Part of a small language model's weights: learned positions, 356M tokens.
Each number is 128 + 24 x the weight over its row's rms, rounded and kept within 0 to 255. Layers, rows and columns count from 0. Numbers have three digits each. The size before them is the row's rms in percent of the matrix's.

# layer 6 MLP up, 1280x320, rms 0.138, rows 822-988, columns 80-119
118:123125131160170094133154101110127149117141137186121141137088136099114139130146070136147149158161141139166170110109134115
095:079112161159119105140126143168151078088142172126104182126113137128164119139144102122109137142102097142098123146116089132
103:104122138129118139081090118128195110117103103114090097148102144098148153124107121144135120157133126115173118125108093108
101:142123103125146114104135141135143115151163090145134097174088145119140117142139122140110122160162130087142112093118150120
103:140119171139154113119110155131160139156146080085186116132155138112166132125113140119166162120151125149125106126073127107
085:126107177124141089159135122116147140139138131142095085128169099128126091127052114108130159105160134091082156108129123104
101:105166167147135120134112069125093125128109213131125172063174143143124148134170151132130114111122148149149154142123136145
113:111123133159104111145184173163145136167149107148149135145153146154137140126150123106145133111130131104113122157122089120
098:136132111121138098146120174167112149112168172113142101115119101110100143161154093080115131130161153086140108121107121153
095:097129142169099122139114135150146099127133141088110141152157088146076144108145127126113131166103144122151130151142149182
105:127124137084154116177137128131131125161095193120113173143133173133093141104113103112134092105126151146140139072123139143
096:154162116126141110116090108120133112131136150196137151123134135119144134098095165109072116148050096135141119126114103128
096:118151136120188145127122117149131127141133084098151180126107083100137153144059124093135148127153122098146157122133114128
095:116102156104158137099094090142108189155121101106122156136137144105169089114142142064137148114149158097149142120102091135
094:107163108156139120124108108145138111150141109115139117153095128115155107140110139147155108158128099108155096109111195160
096:143143134104145110121139136159128093153138131128163078128122136123162123134141189134148131137128145158150114126155140151
115:121124148138098118134120133128110122086131127150107106096132153141136148140100121131152099137152132131162121150108130134
082:140159109101170131149115148142123107136174078151147131094136129147111128109091150133110114100145128083143139120136129111
101:124112101162160119099135126157091167128144110104093112101105134118119176137121139094130117135158129135125131120081134112
111:144118092109120138125143169130166112169156136099077133079137107122111131120112138136136094095144137175092162139078105079
098:102093156110158070122120151098108114118130134162156121123110127104112117129143110120135153112107137118121117163092178139
105:149116116157156121113185114112125117144113120121172136132148111140110150137082083127128126122137124166134151176131097125
092:103136136117137097114140099141128123157131161117121191134127121112143140079136146135117172123138108095147142155144132138
111:110111119119123153131121136116118060168093149106128179122130170147131122113105142167122120147135189151161117164172092147
103:122165140136105118134166138065113136135119137153109108143119116148152144122123143133116158157118173138084129100134102180
098:122097151106116134148119118130181126137112112135128134075101112114151122150123153146133112127130131138116101149124142122
115:113125154116096149088122132111136162123139168108137142120115144063161128128138200103115189157147131122100132142101150109
108:168096131104117131062138146126152124103145165103104143130151145134196122066096113121109154140132111164172113126110121121
102:112113075099138114183096135170129088138166105148112168125175157125118127123124150137096160107124136143087097152106127108
096:137123099108166096155138148167128136121161113112137115105143152095124091167089136163136133124205091116140119138167058117
101:088119106097118109181064121117115089097087128106105132114103103150108103100125145124184138139135129092153131124105098116
099:115150139091131146134129147120109183123089143113132137166131144126149125128135125126145106129125133180111139125152114150
098:127159126137073113101121139113131155143133157148183115123109129122123165126110135102137081119121153129095097078109123168
102:123156138113113091123102145053152102128141095143094142146119126092108140090133139083087119131144123128099118089142092109
083:121138120157127127112131105076108123129174164121121119155135139161157174120086122188138118114149126109162127158127123128
105:172136133114142153158157147099128163145148148098143115130098106130136122148121152130124153162108102146127144134082124142
096:124135128159154115129132125153123121158101113135151131130149129122098139171155129081121115131114118104124173120130113087
098:168068131123154108118110121136149127139107147130118144094131089112145136154106088144099111113149131129117118161111119101
081:117159163134123117163127143099174057113121130118156096124113124109160131149128139129146160080178126133142106105135175133
099:125137130069123138170103137135095157117147109145126146104122104183145075114092117125110094126164124099112117135152170150
099:095122125132166161126144122097157107136131115152125149126144138155117081108129148131157140153134121088171121097113113150
110:179103147133139135133145165145129099112140126159121138108175115170144133143181166150100075119127137122168144110109146130
101:119139091140155146144137147092141126126127156161118169113158157099136154062131142110131169126154154126110114146149126079
097:134123168132149117133164155165136116124154128104139138101097128130137098132094115123122127099161151119126145165115151137
105:116113116138157141141147127134131130112104103154168145136160095155158125128134157125163049135171111154105169198109165121
090:111139122113118114131133092087161099149092141138129101157151171129107113127152130109184127147161159095118142116102115138
093:146154157124108068152109110149093137117147118114102094111144128109143143151133114095090138158153105143125165129097154113
112:081095140070126151162144145100132141136165148125138122146131146096102154112089165143164161132130140111137162152134110122
088:142134167125143133123099087129191144087187149113106119093150141138156189094122134129114133168127147126131147093120087128
123:138124150163122167152149120118149128108114124170137144066106112121144077165097144173110178176151082177119102131155139156
110:135109120124093121174099136097108095115130100043144107142112184098135139119119140144162144172109163139126140135138142151
096:138140123065101128122144129079108138117170077079143105161128114159100171126112105120165129134138129123131116144140108161
094:145108144142119098149111138141103104135105107148104110133132116121136118072163136140106120141160140167132140131107138125
089:138137125148116122061150100109134129130154112105150133120155139099112113136104152120111111124146135124121093126112134121
097:107135159092097123136200144104074108121116147151155138150134136148143138166074117187129112117095173132143143140131105147
084:126110122130141128156094089106095095127134174093179105077072124154147108113130125127129141166118112077142134134136162122
107:127126104174128113110109104101104135137100136087118147144155139127129087153128136111164156111086146173116130161124130117
101:158109106109142153151120137137093143130087146153121101139103128149157182090129137161131110109125162130105101117122132136
099:154154110136113167137171132087142114108137126132085120171134128104102116100075143107095137096150125169140128110159129144
094:091110116129108155165140102116126122128118124160088129125077118124134107106146109150178120133143129143163124147149138158
099:128093128128154146148177169169122137115134155143104108145106115166142134144137094143104114130157152144150131175117143115
100:153110130134087121138111132164167122116116133133116167165121112122153069146139163159115125154150134143169123141160192115
097:141117131121146133146134127067181153152139171054101087127150140161160168128135123135113090176157184132088160091078129134
111:167159117125150109108153117116117111189093158106168114130102133149102082160076085143140144156137127133135190100116108143
094:151128139163129117106091098113122150156161118076153179124136127111162112152085182173137158155144115103099140107092085123
095:117123094147141104118124112141131117095137144118162180140164152099138121177133138138143127162123110108114085141099131119
107:111160124138116100126145113077146115173097146115088142152130107154093101151096153118112155146102150134124134106169135110
100:116144119126148108132116170097137132130128110088140135131168156148113136132109130116174124112138161114150149128123126107
093:095093117125095082131131100147132137156158115191118104080186134126158099154146129161119117143101144136154136063111145130
102:135125099145102143064125149185133103137107167139100131114148136141131160108170118145155133116155132090138106115114144137
087:122095162117171127134115101088103112128082122102114136168117120123136170080129103142149121139145164095128102098110128117
104:166158095181106123106122106117119119137107122092126135155116144111141111112121140117133109123146136078150140108126106122
101:130111110147116112180140180117152116179147108115143149072159113136123146091133138109171107120138178099104146181127108140
101:121100123102161092125123093109148127121113140157103146127100140145114094091132171138141089136132111138107181098113131173
101:132133144152114091138167085132136118134144146141095144113155134145139172113120115133099129091168110113127132115141144114
103:107119129142114174078122114141116140132113099092082141126061137134100153123118141136130175127099110134127151132140094119
100:100086099134184143126122153109130139153128104150099138132122110151171151143166075149148112163127147144157174120142115147
091:120110128183121136123119103118136152117136182122165112106158105174142132102136107133104147119124153128134142114120137094
108:134086114120152132140115145101107119138156088138131122176125115135138128131131152104109143135137088099095135129170133167
103:149101128140120136166146168138146129157123103118157145142106133108177121117125156105164139115099105139089125139156144116
100:108098145093127144100123156148146125117128122121121123134134144132140155102144142126095124097194113117171085153125130126
111:091116172102164124092133084141166122140111115137094111143129157104092146130108134149166111134112100113122104151092132131
117:164136060117161146130117141161144148122135110092156150127113076150088172156095120129114089096148136145159152140146168097
080:129086166110139126136089114093152095128114150119116135173138104163132109164085134119080126095174110127136166117079071118
087:136183101188140113124119124136154124136162119119149119100141091179134085154119106112145150117104124095142099148145123191
099:140150111119117130145137120146127130090114175151132063151135128122128107166117115179094144165169134101131147120132161123
097:106181140144131123115105142042145133133171128119101126114147122152110102097119120135157101107138118115155116125109144145
105:154099162124092105126122117074168127130131112135119092116138162124130118169130141112172122134147147096160131093120133150
112:112138140134107124121111129129145114167131140117098127103146144178140105132127154123120147164109157139111127112146096160
084:084123118113152099126116110141143133119163112135119092115104132106128154134166137127044120189132168146160161120149140105
094:119110120120132135154108116098131134163133096096125119121106146109132145140067119113153137130126138117134113089088084109
097:160149124141134116155104150091126119131146145161101096156132091138112142145087168104124102109187148138108097158133129162
109:154138165129086162101129100093109070109135158128170150152114134109147123133129097147123098136109108139159076166158083131
099:152158146127134106141148140128136103126129150129075175129153133129143136121095114132052134098120161107132123152105108158
094:078137131151150129115109144096155134146129111130096136116142157130128119132123048113128120149128134150139146108146131180
106:113084069136117104129120121112111106128132099103105169131147137114148142153118140136128174145138162112122111121134132129
086:126147144142171118080131084160124097088132144152113117141156137104140114142086145129120125126138105124113134087125157124
093:165107138170081123154085161130140126175094125115120150137129109115117115127108126084130114150118135134110099203121154118
107:138103125141139131170124108140132134110136166154126152112157115131166175127119108121104125141128140137133099140128100161
104:126113106104062122118109150132152122103157169129089145091161147137148129134086110096111123095115103128121155099131093146
101:138121158137161099191161098159163144161115116130132150109153143149122150122154121131133132113154141120110081151164130145
111:136138144139177114094158180138152144173135144142130082145106108120154088112131126169123138114102161115125090086136149145
106:120115121120110129134172148160163114164101115124081090080141131147122117139106127110147121139115132089117159110112143091
079:166126141131116096127121134168118133100099100088139095162128145119163173151114102119124130122181110140136120087096112129
100:162125109110148118093110123133118129148097120168140106139136164101146113148101165118158133155150122102123083111105153135
115:150151137125094144123120141124162120133114158127119163134115121185074112114124109147092136134143084118110149122161146151
101:145119107143076113160110083079134147158122129127105101151136193134100117097099145077171083142160103120177140134111153124
120:108105100092172118133194098142115131116130117159101159126111137166155065113116123122135124105158129129103162137127167168
100:097129140110112123140155122124130121110162089146157144140129098136131106137112139106132134088161161129133125134130124157
097:125148121144157137137150125097139142075104135093060092124165146130169099100109129138127115140156134112133134132154121154
109:133126109122109125179143101119093161110141112085134121101129084083122110124148119106114144121111163104118155139102101128
093:138154141063129118123128141101128112091124130100097113135156106112124157096130138120114109142091111143139156130112115132
103:127142113089132097141152126081123141100110134086100184121136135145129135094097101150121144121130152134140112132122137136
102:135125152114145144119145114114135101125108158137104119127134127178125105093067133131154096142180100121143125139126129106
094:162091155080125118136129161094120073150138146146116139132154130180121123105082143161060137096096132129122186135168149112
100:103138089091081136137124129136130139122135134060136143166139115120124088115152099129147140125160139148141093172098124152
106:119140088132101142089136176140163159145121087142135154131130142105114135153084148163173126120132137115110132073114110111
103:153117141127111125157125170113159100132139131165151132121070113116139132124143114084128130120089124130118062087077101167
102:135101140138138134162118130111150153101089120120122157197117108131160135118085120121118130161129164105156167110135128140
103:131105110146136139091088137149147142145125135196104135129148178112096142101145098136109118190126130153104092115157080137
101:136136109136117137121133124132097096102137164110137121130142096118100159111179081159118099121125142144163099115118087095
105:128109130129152108149098062134125157131147173129139080163129133103138107135131055127129139111124099123120114154194106093
107:119089160147107127099145099111113112154159122117108136143119123127127145116104123112120137157178104076109178120149154163
093:119137137126161128106114133140109089162089123130167128148137154107118151119145181097094151163133110143133110126119124135
098:121129133124131180093119135147148160109126157129098090092131119144144124138135135134111127119120124158105129141195134146
100:140121121167169069107092160174153118185132136091137157121164156129138100136139075103089121130113096112128132101105075134
092:146128119148123100102153147111154118091145122113146120148095150108121130139131121100142108102146146092144130114113175111
103:118144103132117081160144151119143124101113137066089124122139112134150137104142105128134110176111143104112149137105131102
099:104149140118159124140131145124124129119157146171120135147180130130134142156107130092075129102133112101137103127109118120
095:088145145140145119168119146133159104132132115129159067132105136121116144110119067136127164141155118120157156126097138105
102:143143163065141126189114111132083098049137108133107104106133133141126140148126134123173123117146111161141106159128106141
108:134134135124130139086124118165162118154105186117157137112128129133150105172163122161170115124102124156112120110117150131
103:108082159143154157175124093131098115150085139134138108085180100146165152120102127145169126123194090178123110087106107144
093:127142153186146099149164183174111158119136130108147138123137112130156130118113152119128081166102121123186095120115154132
096:138153120112113162139106125142149147122168126139095145126137120117159105128113132134135122155103163146121126109115126149
100:123130101115120099151104133137116116128151116152136119110148151133146137118146159116123145133163120113138140095122098118
100:129105100121108145153086155153112158093140140104122204137114117112123145112152145159174095157169159124171126149143128155
090:113130146132126146132178169098144116089184113101100100153164155115099150061150129156152041159154149133135071125146149124
105:104116141145130143112167134137174124147165177108129066121133078151102133106134170120120138125122120141116148147115107153
108:128116116157118163128116150155135138137141150095150157128141143128120140124158114110118141163123110095159153156099139155
084:153124117117144138127107137180101073133125141142122133167150121132147162113133150131142113126147120144192097138091111144
082:161096148119136123123149109096105122128128079204155141104108152141160150152095172110110113130186120139153140099139081125
091:092125089141142132097099167190110099113159144131153147117142135111171151135159121147096118108100112171129136139121110159
090:119176115129117122146118134156152136149124137175131165173168093114111092091127122125167122110146098112114139131138134120
094:141081135149121125100120105130119152141157121112099147118119139126139082126133162139138133144092090139113144131113149104
096:105125119130082172153122191114126126149144118113091094154106168125123133130131162099101175110142149125083124141112107106
080:119116115173141143142112139140139111138159116124119124147144104104113125119109110173101102175132145123138117128162149111
098:112174150141131125157155124124133179148181154090136155126144103154129121150090105150132114094139116136169089147099151141
103:135108126135121121130123090153136126140084129107096099140155110105099124088131126136107123122094132108142114085100148149
094:132039117139159092134166065154130103122091146140075118123137165156137130104107119115108112166142139135101152127141134119
106:098124113112148082133147149127143162070082130153145105109151118153151153129136090109086111185113149133154130070132134125
103:098106128137108090137094104119111139189152136152139087155090112079131145136116087109138162149117145121122084098112193118
089:168127122108111072096092140153145133148109119112144166117128134142099161133087101112111118130105049121132119182108092143
103:139092192138147134125128115142167132112117107128165121145105149148128132101107132171091154114124158126086132138129124156
105:134132167110132099127145112113105129155143111141098140098096141143144100123111078159183113100151109160154141118092109121
093:131154180119107126079119157111144167150122143094091127120107096104159114093166140141116160110128117133166150174116099086
112:120148116120101115160170125111118115127122114093160102119122131146165106113121132125132158168138112121130064102104129154
101:137163117130125117168129141136137113126155086143123125133115124115131118126172051116075104121145137111148161131156080150
106:127155105116152129145112107120116171168150122134112088118128100155137119099133131127152151132149105114115134107131147122
089:145133145148124140142104115090123122130118148137143115136138146158130124152144125122132126148167116106149184075099109135
094:076126135145149152100167099161106136162136106172138140179138129112095152119118175074149093142163072160128147128107123128
094:063088129149110134179150143128106133116164097183106151139144131130079109136092141088103153090147091123137113130097140117
099:115190163128151106100136120139110126138122116093084098129166165124065115154158127136148155103133150140147117122118143131
100:145164100118141166102153142167082090104133099137161144139162113131147131087082127149113157193146165139144125168133089122
094:143128135088105164104119118158153107101141160154104167105123145097169163143135145128128082124102139131155121118120162143
092:120137108130114107148147157154116135163159149111151132135100150137152152138116103082099122120147136167103141132139101096
090:147119172166145119160124150135132156162132107117078167144115137111124148113110108128103100134152115180133133137113115097
# layer 6 MLP down (transposed), 1280x320, rms 0.136, rows 822-988, columns 80-119
128:139113143131116120108127111102102110154146124097138067122105092118134124121120157116123116153124057155094118108130066136
093:128185124130101118119113116104130096134106157101145174124102132116111155110129126101092135150131148129093110125156100159
093:117091125114124130132144156177116137117116110148122104103128163123157100127178181154076143127125101111127135134089152147
098:154133151098145183118159128100162161115129150151137095137053169104143122134129104156095107107142181145144101077120126136
105:136092152169119145167124122148143148142144100096155122107128123116111116134149116086119126119171113081148163139131120123
085:095112125159102141144178119147171095110108120116082157157142098160114087110141125139107151151147154131130139151151090127
099:115135147148085109114126156157122103135122130137089146094137150156089151139138150118118113128119123099089140139168142111
105:171136144137127060127114082160142163160113160095162113091162150134125149085126144111146120113170105156124101179149145082
102:159143097147111123147155170114146147175118136102110164123139120118159101104135146129117153120126150126132146096123123086
093:092145123113139136138143123104080092142131128119146077097134151126179131140093110107150147141146130148127127098110124141
096:145059168114092121134118140151106152176125147112090152134139102119123135097115144164136117170120103149097079127142156139
107:133162119088153094094124145131107146173097095096152099134143145138124131148150121137109129113073166107125101100108117122
090:180131099121125119056131122150133102100140129133139139118115134108161107129107144146143174189141113128135100154144164131
098:168137124173136123130137149093105115150108088140126143087108115150133121125122116179143108208144112120147131143163129107
090:123125102125138096109118110098102132158114129144138126114144103110114118148128183150118157141142134155125119090135145129
102:102147116130122150141153123128138135112140137092105121088106120141130119140147152136097107133138119162151137156139143104
118:140151175140138135132165097113114106097122146132131109079132091144136117113148112133137125111147152152131119167154151151
074:120122102111138174122145118113152133169148131125150144107124121120090143108132131107112101142126124163150156139162098122
106:119111161096095133118088132148156118133089127190149141164139131118083149133084120102138113160103128153152153147109167097
114:098128130111128124138113118130151137102162160123107154115131118093119106117144120101078150128159144128162168102178093137
102:152119175114149133098147157137156117111126092085090096097131146122160165083126185130083105135105092145125129141140058117
108:117102155135132186077123131139132067114109132121097135133111167088118151116161112125146089134133123131131103062132071114
090:104089103105133118137139143108108123115096141106114137137105176089111109124106158119093133116104139143127151138115111118
116:160122161136169104121164119083129168132126138083087149156123085151119117109142130081144135108106140108130108151102168172
104:116121138089144141138108113124093102110141105086161122128119145087126134114127137113146141114135093132120129118152134127
087:081132127085167131128084139171117172076161108104100132131133133108092100124103066105130156150130122120170151162122138186
114:103134147130119136140127127135098156098106133133130092138146118105118142190098120138117157123126131135136143111127180158
109:172149120156119165135102181126105135146130129131146151140102134167065126128161133132110119113128137157120149133122088105
102:110118099179110124138133140140131126166109139122105134176133125135125127138152186177140136109165144141127106153126132138
097:142123153124124120109122162129136092094145130124147136097120148146113117182141075165134097140147113148102141139126122135
093:104072101139138135134101091157136154115162092155146140157104150120108130103146115145130143106163116106153088130152136119
096:143102106121092140079126146111134140149144115091184151133085091142104111147104104134132139164132134122081116113138170147
101:134109119151131091167140113133116148095142098131159150119127135081169133142123133102122135130133133160162130122137164173
096:162167153127171103113142101085114129121122129122133110099114095123122144131145134154106113116058138119136155127149133107
074:138148102156089153140163143144163130113135101153156097127154173124097097129183119151153130129112146112095129081139112161
107:112123098092134169135114130102088111152134170074133159119133110147098109171141095121154121114139094121148088156098159112
090:162167128147124140158079091129098092114144163138158143117125153108105146117187131119116078112119091132137192105125133146
096:144116118099146157102152139112127104091132158104112144113123126117117091133117137112076134076102102096142166126117145111
073:124105119123109168159159147124131155124130149147143185146130113150120110136122117093193130143111135152185140144132122112
104:148154095165129148150145121160126127133078137128116122118146119134192150146120126151122189122163138148139148208137108117
099:124090172110134133128117112119124081145078116119143095164151152115125165119143119131146125116134145111127165145145156134
107:129151101128126134118088172128142137125098107138105138134137170164141167113122084102151085107139131098167099118122133124
104:126126095106092136088100107116105198152125116079139149096137146122105169137113115073152118137146142095123127126112115061
105:093131077135094081135138164108193100110164095110147150103146125090137129112084132070128157129154136118149137099126144083
100:140145164132180096159100136137124092126134132094110086169134126138105135110148169149187102168120080144140125124115129161
093:151157135132155137117130127148117165124130062157098191119158088154127100136128136147128096136128119099157144127113161100
089:135128116150117156147153124169123134131171124084128100134112113157108135106116097104114130176142101132135148106119153111
113:094129107136140139106121055129150129154145137139079149156138084108134151112131088136134153166150154134081122152113126138
089:140099159125095101158126142111171146114151122099118119120145103127114113093130100136147141112137125123168147127091105121
117:114117120136096136141106129129115094126139113115161137101107146156149112163128124134154126115127132131122102134158127115
110:099161118126102177152160124098113089145125150167142124181129097129148118122157156166135140135117160106148162158129123115
102:125094103119141133141126101101147104096172158132079173135118092110052141116111096096140132159087129120103104095136128133
099:126141102131119163175123142118151140141160174123072124152140157056104089138116149142156129171118141103134155071145132146
102:127153178135129086115160090124098112087142097123099148116100144107113160127117129130090127081121171091132147166088157109
097:118122135123141115065131148107138101120132114107107074149124130118096139142102136128145117092068166175141133139107121136
076:125142103107115122156120112110148143143141127114113155088168137110135122102169172114097113145063097132145114094123131119
110:152109097102133080126108122131100101126147160096138136118151095128131153110105162123122152139136122087125128113155114118
097:133120112135116150182080142155103124137091148079118152120170165120137123105107149132153125147116099101138119141148110090
095:130099141107177101132097112158131132140077107148129124093106095111148149166142160112115129166110107124131138116129115140
095:147117153145114142140146148113136100191119124136094137103087125110148114115133147103165141104138169152131153169117075159
100:158136159103150136125114119128119122149120144172120139074124076097117124128161118124118109138108104122125129123162109157
102:101125106097092091096091091122113117140124162170160139120108136136130103139098122112104119084185119150112112093095114126
107:177124109123130109102133129107130143136127127128114124115111110103127163117125149103130137148102126167095130127155138063
109:164119107151106131161106123065145116104127096136169115103096147108109140098128133160136158118102122154153079136127116138
087:127119131107148134146146146130143123063096130151134148173105154105168115138168102138097124160129158144138102101142150107
086:146126086166138137146126127106131111157132118109141113123149099161126119147137084115147083145144127112163126108188097120
099:118095172098151116136139140116096116169111122132101147099113130116085115121103175126151129084118162121127149151118140161
106:173152104143149171135112144126145130077085101109105146118138165150066148105120149142100105107132195141165107113157121104
091:134102109097113151155180145124128111109090122132138144060098118102101126066121139112146161145125140166124079137118151164
101:125079107109146120125064113089133110119102134104133106122100085103175156143126131132182123168115139115122163163129111128
080:126128146095081125160152141093174091114151133076121153090140110063139123117136120125160146146144168132122104159127151115
104:147154149145184145106140083152139105132109125138127106173107185125165098101144097150153117111115166147110154140128144131
104:174162136134107136089196114083147153118126157145125118128169071119130107138107133160174120181132113155113143128106154165
100:092161101145149078136129092131120155132158133132125141143124148149110157151113102104140137130133079109135116155120110086
100:154087130114156146157146137131124127068136091118095075127130160126121119092127131166125136104124165112159113111105076136
100:142093111146135073186155134145158116135146130114112053127147087149127150157137099146128111168121108107150144139066129096
099:150131149120135173149163152126086141136116163107163168104124129134099126157116116140146105120117144161177143131098126107
088:139122188096159091154143076127107110126164125113093119120143142126165119133121148112134114147132104097149167159143116153
095:117148146155097105117125151132162171135142131090110129133131136147134083156123128129151140108111133095157093131109135121
108:083153101125133135087177109130119119136165115130134098148150085089121140167148137111132099155116134119149134143099116075
096:144143129122148133098113143135124164153135135123121148147184102159157110100127114133122109091131109153094130146151125185
109:113132090116120143122100156126146173157103154115161122147120097157127150174156169121133100112107115136100152118139146151
118:119139142129130127080121125141128123140080057083125094128091107185125155128116124138075093092172094107109144144126116166
067:138132083108088114123146115167144101122112118110069142098152144095142104104133113161128109191130107168144148131117117122
082:188118125075118145195149107146127134102088100128051147121112168159154174117103096108147114146137118158109168140122176108
097:132121146112161132134122130129132136123069139175123101118100149118113180145113103144148130133116198102187126192113143068
093:127140077076103163070149121141125128167148091125133114102164108141160147106139152111073124160130133138129119101089129172
103:173172090105155092134109144146098131107078156135123094146122131139170122100125129132114124143115085110149127142154091081
110:096095105128093093122138111095123117127117148129157095110122109108132174130181129160132107139158107134111125148089115126
076:126190114143095125151148138180130116149144128113081122132098138102131117093135149086148108118107144123131153178153136143
095:102140106128106117160133114154110173116100108135116122127099110125112139147084105097103119132154100138139111152108154072
093:137149121098088132147107113088089127121126112147128113123091146118151143164147118121155126153103148117115115127150095121
114:131125129122161120145152100138151141099141127154179133131102129128165148093115187119134141113094154176142145108161124111
102:100090133092147141146118175119136096131129138134132130110111131129151160085136133101069107137106126140161081135097147153
092:187108135096190131130137101135106112132121146104106124107118110147150118121129119157142141150092115087123131150121145140
110:107147084095136159137140103108146139147127105140105113143146160115105055147121114138130082127118119113152085119116115139
078:176115102078105164122139155105164134184095132125101190084105139145108121133110136134129096136110124163125151100124128129
102:116121142102151111107126114129135131097101097128123101061143141098131124163141124132136183133152099069146174139098125092
112:107127144143144106123125128123167130146156097115130133136089125141161110129138132150102120123120139133148127088069086136
099:147149102114190164156169104153146110116130149089128126136107080161129118124136142137101110142164152125121138186134074142
108:159116103117126160092136123140116156087132144173151075171108119117120139113128157148136170129127127172154152107085157136
102:111132147131096152117110151122154137195132146157177065103116108135109120193128144164137148120148142155150139092123130112
103:116102113130135111150112116144103124087135077144094101127187117147127098105171134153131108129112142128150097139100110126
072:123127086119090163106133130123145104175137143105143125071157140124116121095148120133134148099118131117103121127157191142
103:130149086150136162108125123096148127165074123084147134126168070138122136117135106127141124148116140117132091169130158138
110:162107117124090130141155130175145105116129114136104096145097074207127140112177185164160119149137124115119118154146124098
099:098127119100152154139141143122154154150155162132147108136131141123137118137099107121166172107141134135126140133159147122
118:138125094084170135151128137122122142088101109112096102151156177095161104092149152158115167101154137111111176113148108133
099:136115103099122161126079141103108117132090133124110169121179114102124096121159118132101118101150092118105143145145121160
097:162123106148107127143115091128148140127096143159170112112103135171140149131174132148177110163101153110084163138182114126
111:120091178121085127142127122138117131136138108055172152122142108050156136131171145138114095118124113104087153155120092109
093:125138163111104116130110115134129124097146135169147098136136154122130090119150087131116133187107138137143104143099086138
104:114130169135122164095140146136111159105111118112151145122158142116105120116122159092131112124148142127149120125125124099
103:104139105165093108156110099137115153159166136163093138139127095175115161122100139139148109167128175164119110059114120110
086:094084096133125177101164118140118148113131118041133142125176162162133123116113116115144129096117164136131096149113121122
108:146124152158093116150161117157122143159112104137104129116113136113166100152139148123116153138115129121121133116138139154
108:131142128114175155170125103126143100155106110131116119155144157141163101111147104116143150111073149094112108106103088094
097:143158136123151149132143126128128135150148129137074142143147164146137123128138172143103147115148123104135144163152108124
098:150095140145138142155111146130131087098100105086177108129149187121193110146080107125105134130129121121101094155129107143
112:162139120119120148103136070130101129166099114092129112130115134129116137123114140134131142115095161116094100125146166149
104:149101166118112160106138133141169138173155173133113130124138157131133093103132126163085117111146152097119088121143115105
106:114112189123181111109159136124123152122118118102109127120155108133154158090131140129138111092120119121111163133171093071
103:133104107084166167108076140100136081140121100139158106120110109135125150139095158125127124159133152152084195123105124167
091:122140096125098127102123119110156151137136136149059126141177143087124157138123129086094132161099138154108141170096108110
097:175142136162134096135137101156133117167140114103115163121145157161129138098127110091135136122170153134140102121140141120
099:146085162113126106162162166126191134113112137152118183100129133169136131144113116135130121109145122120103113143154114120
097:150105178122108120121094114106113129125078137179129089124116158136121144202124117107168141143094104124108121158144108158
103:104142143149117160173095110140149127071101118144125125116102152150101130126131131115145054131108144123154114135108153115
099:101128146100129126111098110138097122129144160150143107129114123092088111177131144136132144146137109136128090150163158124
093:129182140155113119132143183104169066169153141157128147098146140143110098092152176129146133117110136163175100142144148103
105:128123151096157101110109088145178092098106105151131136131114111155182116194152158106119131132165140128178107106119104096
115:128144120154093120111164129116155107124114074130110163115143114069149128116110174119110173088113112130072154150130150160
107:129140121129184161118129122151151146140101098086118105134132134140144085146174114191133128093131137106134118145156132126
096:142130100104123116139156112137043185152136151102118111166164149099117138141162118149114152166159180166120124103105138103
097:163121129154165103131154153109120129106131127150145138110157155168110115110110109179153149097088089118138104169128074111
093:109145119121132109098142181118126139112176092159130105120146090141162123173098118143133106133138131131169120161132109145
104:108158138114076131101136108094146145147139098124116076126139152129101112129115131116145126118122101118150144118090154127
093:132131166103140143139134083123054111129118132128120149128108122081088118169127145115124154139110168093114145164170150129
111:106137093158088120126109154142096145144123096141120119139106074129097144153121094137138137094147143128144148120098125160
106:133128095144159112148109110112128162146138153136155120109105103150113115130123144151155129111122130124148084104141156104
078:134055147159078120148157111135101161188161110150078141147114153093113163134114094125119110115203125143115138107118141140
071:130150151119102154146138117137136130153148123147088157115162127126126088086117106145162156149158114096169168113134128133
083:136159147141103086180168152099131139182153099112168143138096166112134118105127134087092093191190166131141105148094094166
092:143139160133105129083109155173134129119112106142091136139102112100144099132130108118124133152121103155107096110109130145
087:142127107143118114134138120082170146136132149133090132110122078126205133146150099142115115080148125094154142122138118154
099:155155143094162127145157097111124115099147152121174088123148107130122127136103122100170100114120141128125107155153131116
069:103109113106117145138150107114142121127057140084087125081185120120120105108146130118160120133079146111123112084144118137
095:111089131122135177112165108125158122117129116106099118124114097158148106099149155123119184116108130135151155110128092135
106:159139106153099169112122138134104099110158153135147132116139105132129097157142145139140114142125137150092134060087147194
094:152131125150122084156165175095149143117134143143091143147145131106079101128149133094172110119120128152122125112103126132
110:143137150076113111161106120135140154101116174155143127100146126138149124094124160125096147146068121100134161134134139128
113:138110111127134114154130139136155142112140108073081192119158099132135121078134125139121126083116119182108143106110096132
095:139111095144119117144122160155111163132144128107106089124138103111101101120141120120116139147166115144122133081125133095
104:156154133127090154121177145092120113131169116145128151133108133170159134112084136111125162115128139143111154136150122122
105:147119104119124134116083121175119139145115115102161108144160142148115135137096099119103144160136132129127102164094147115
089:094139150132090144121099124161124107137115158181137110132178103156112162147173099167129108126146200130146138135113109127
117:105136139110122125143093095173132126135145139083148163094112142115152127170149141143157156103164100122137098122158132111
100:147153115128121175156136175120164127126136147121112108142104139122126094133147139098157098168134105097130099136130114154
107:190149131112126156149129112088102140145130158093133156103154135109146127112133103147145106092128066131163132158142136170
093:101111171141166149139134116100116169094152111166129129080159145099119142131122127101141129146097093121139145133152124138
086:085155139099104105095151129142115151097141105122115161118118144104126178143113123130128160160118126113110148114122142159
093:135078131174132114099165131112123135138157090171137130126105148109101120113085159103122116133079189089122133160112137157
106:175165119109139116112127115097078127115133124157113107088134095117133127138141107121108120118124107132113101117084140128
099:138138095160147118158123106118140118110150127170110137144127130144146111141098117141091085117200092111109109076102090102
086:139099109115148164097087119136100125104089112130133146120129152163137106105148159136085129127144151127131129119103140103
095:134115123118102126090162126134119149117116139196140135172126141113089092107121093144128092163108135110118134147149125129
093:164150113098133114192091135154142142136129127128147122149108142151101111089090141159120131121089097169119157141112099106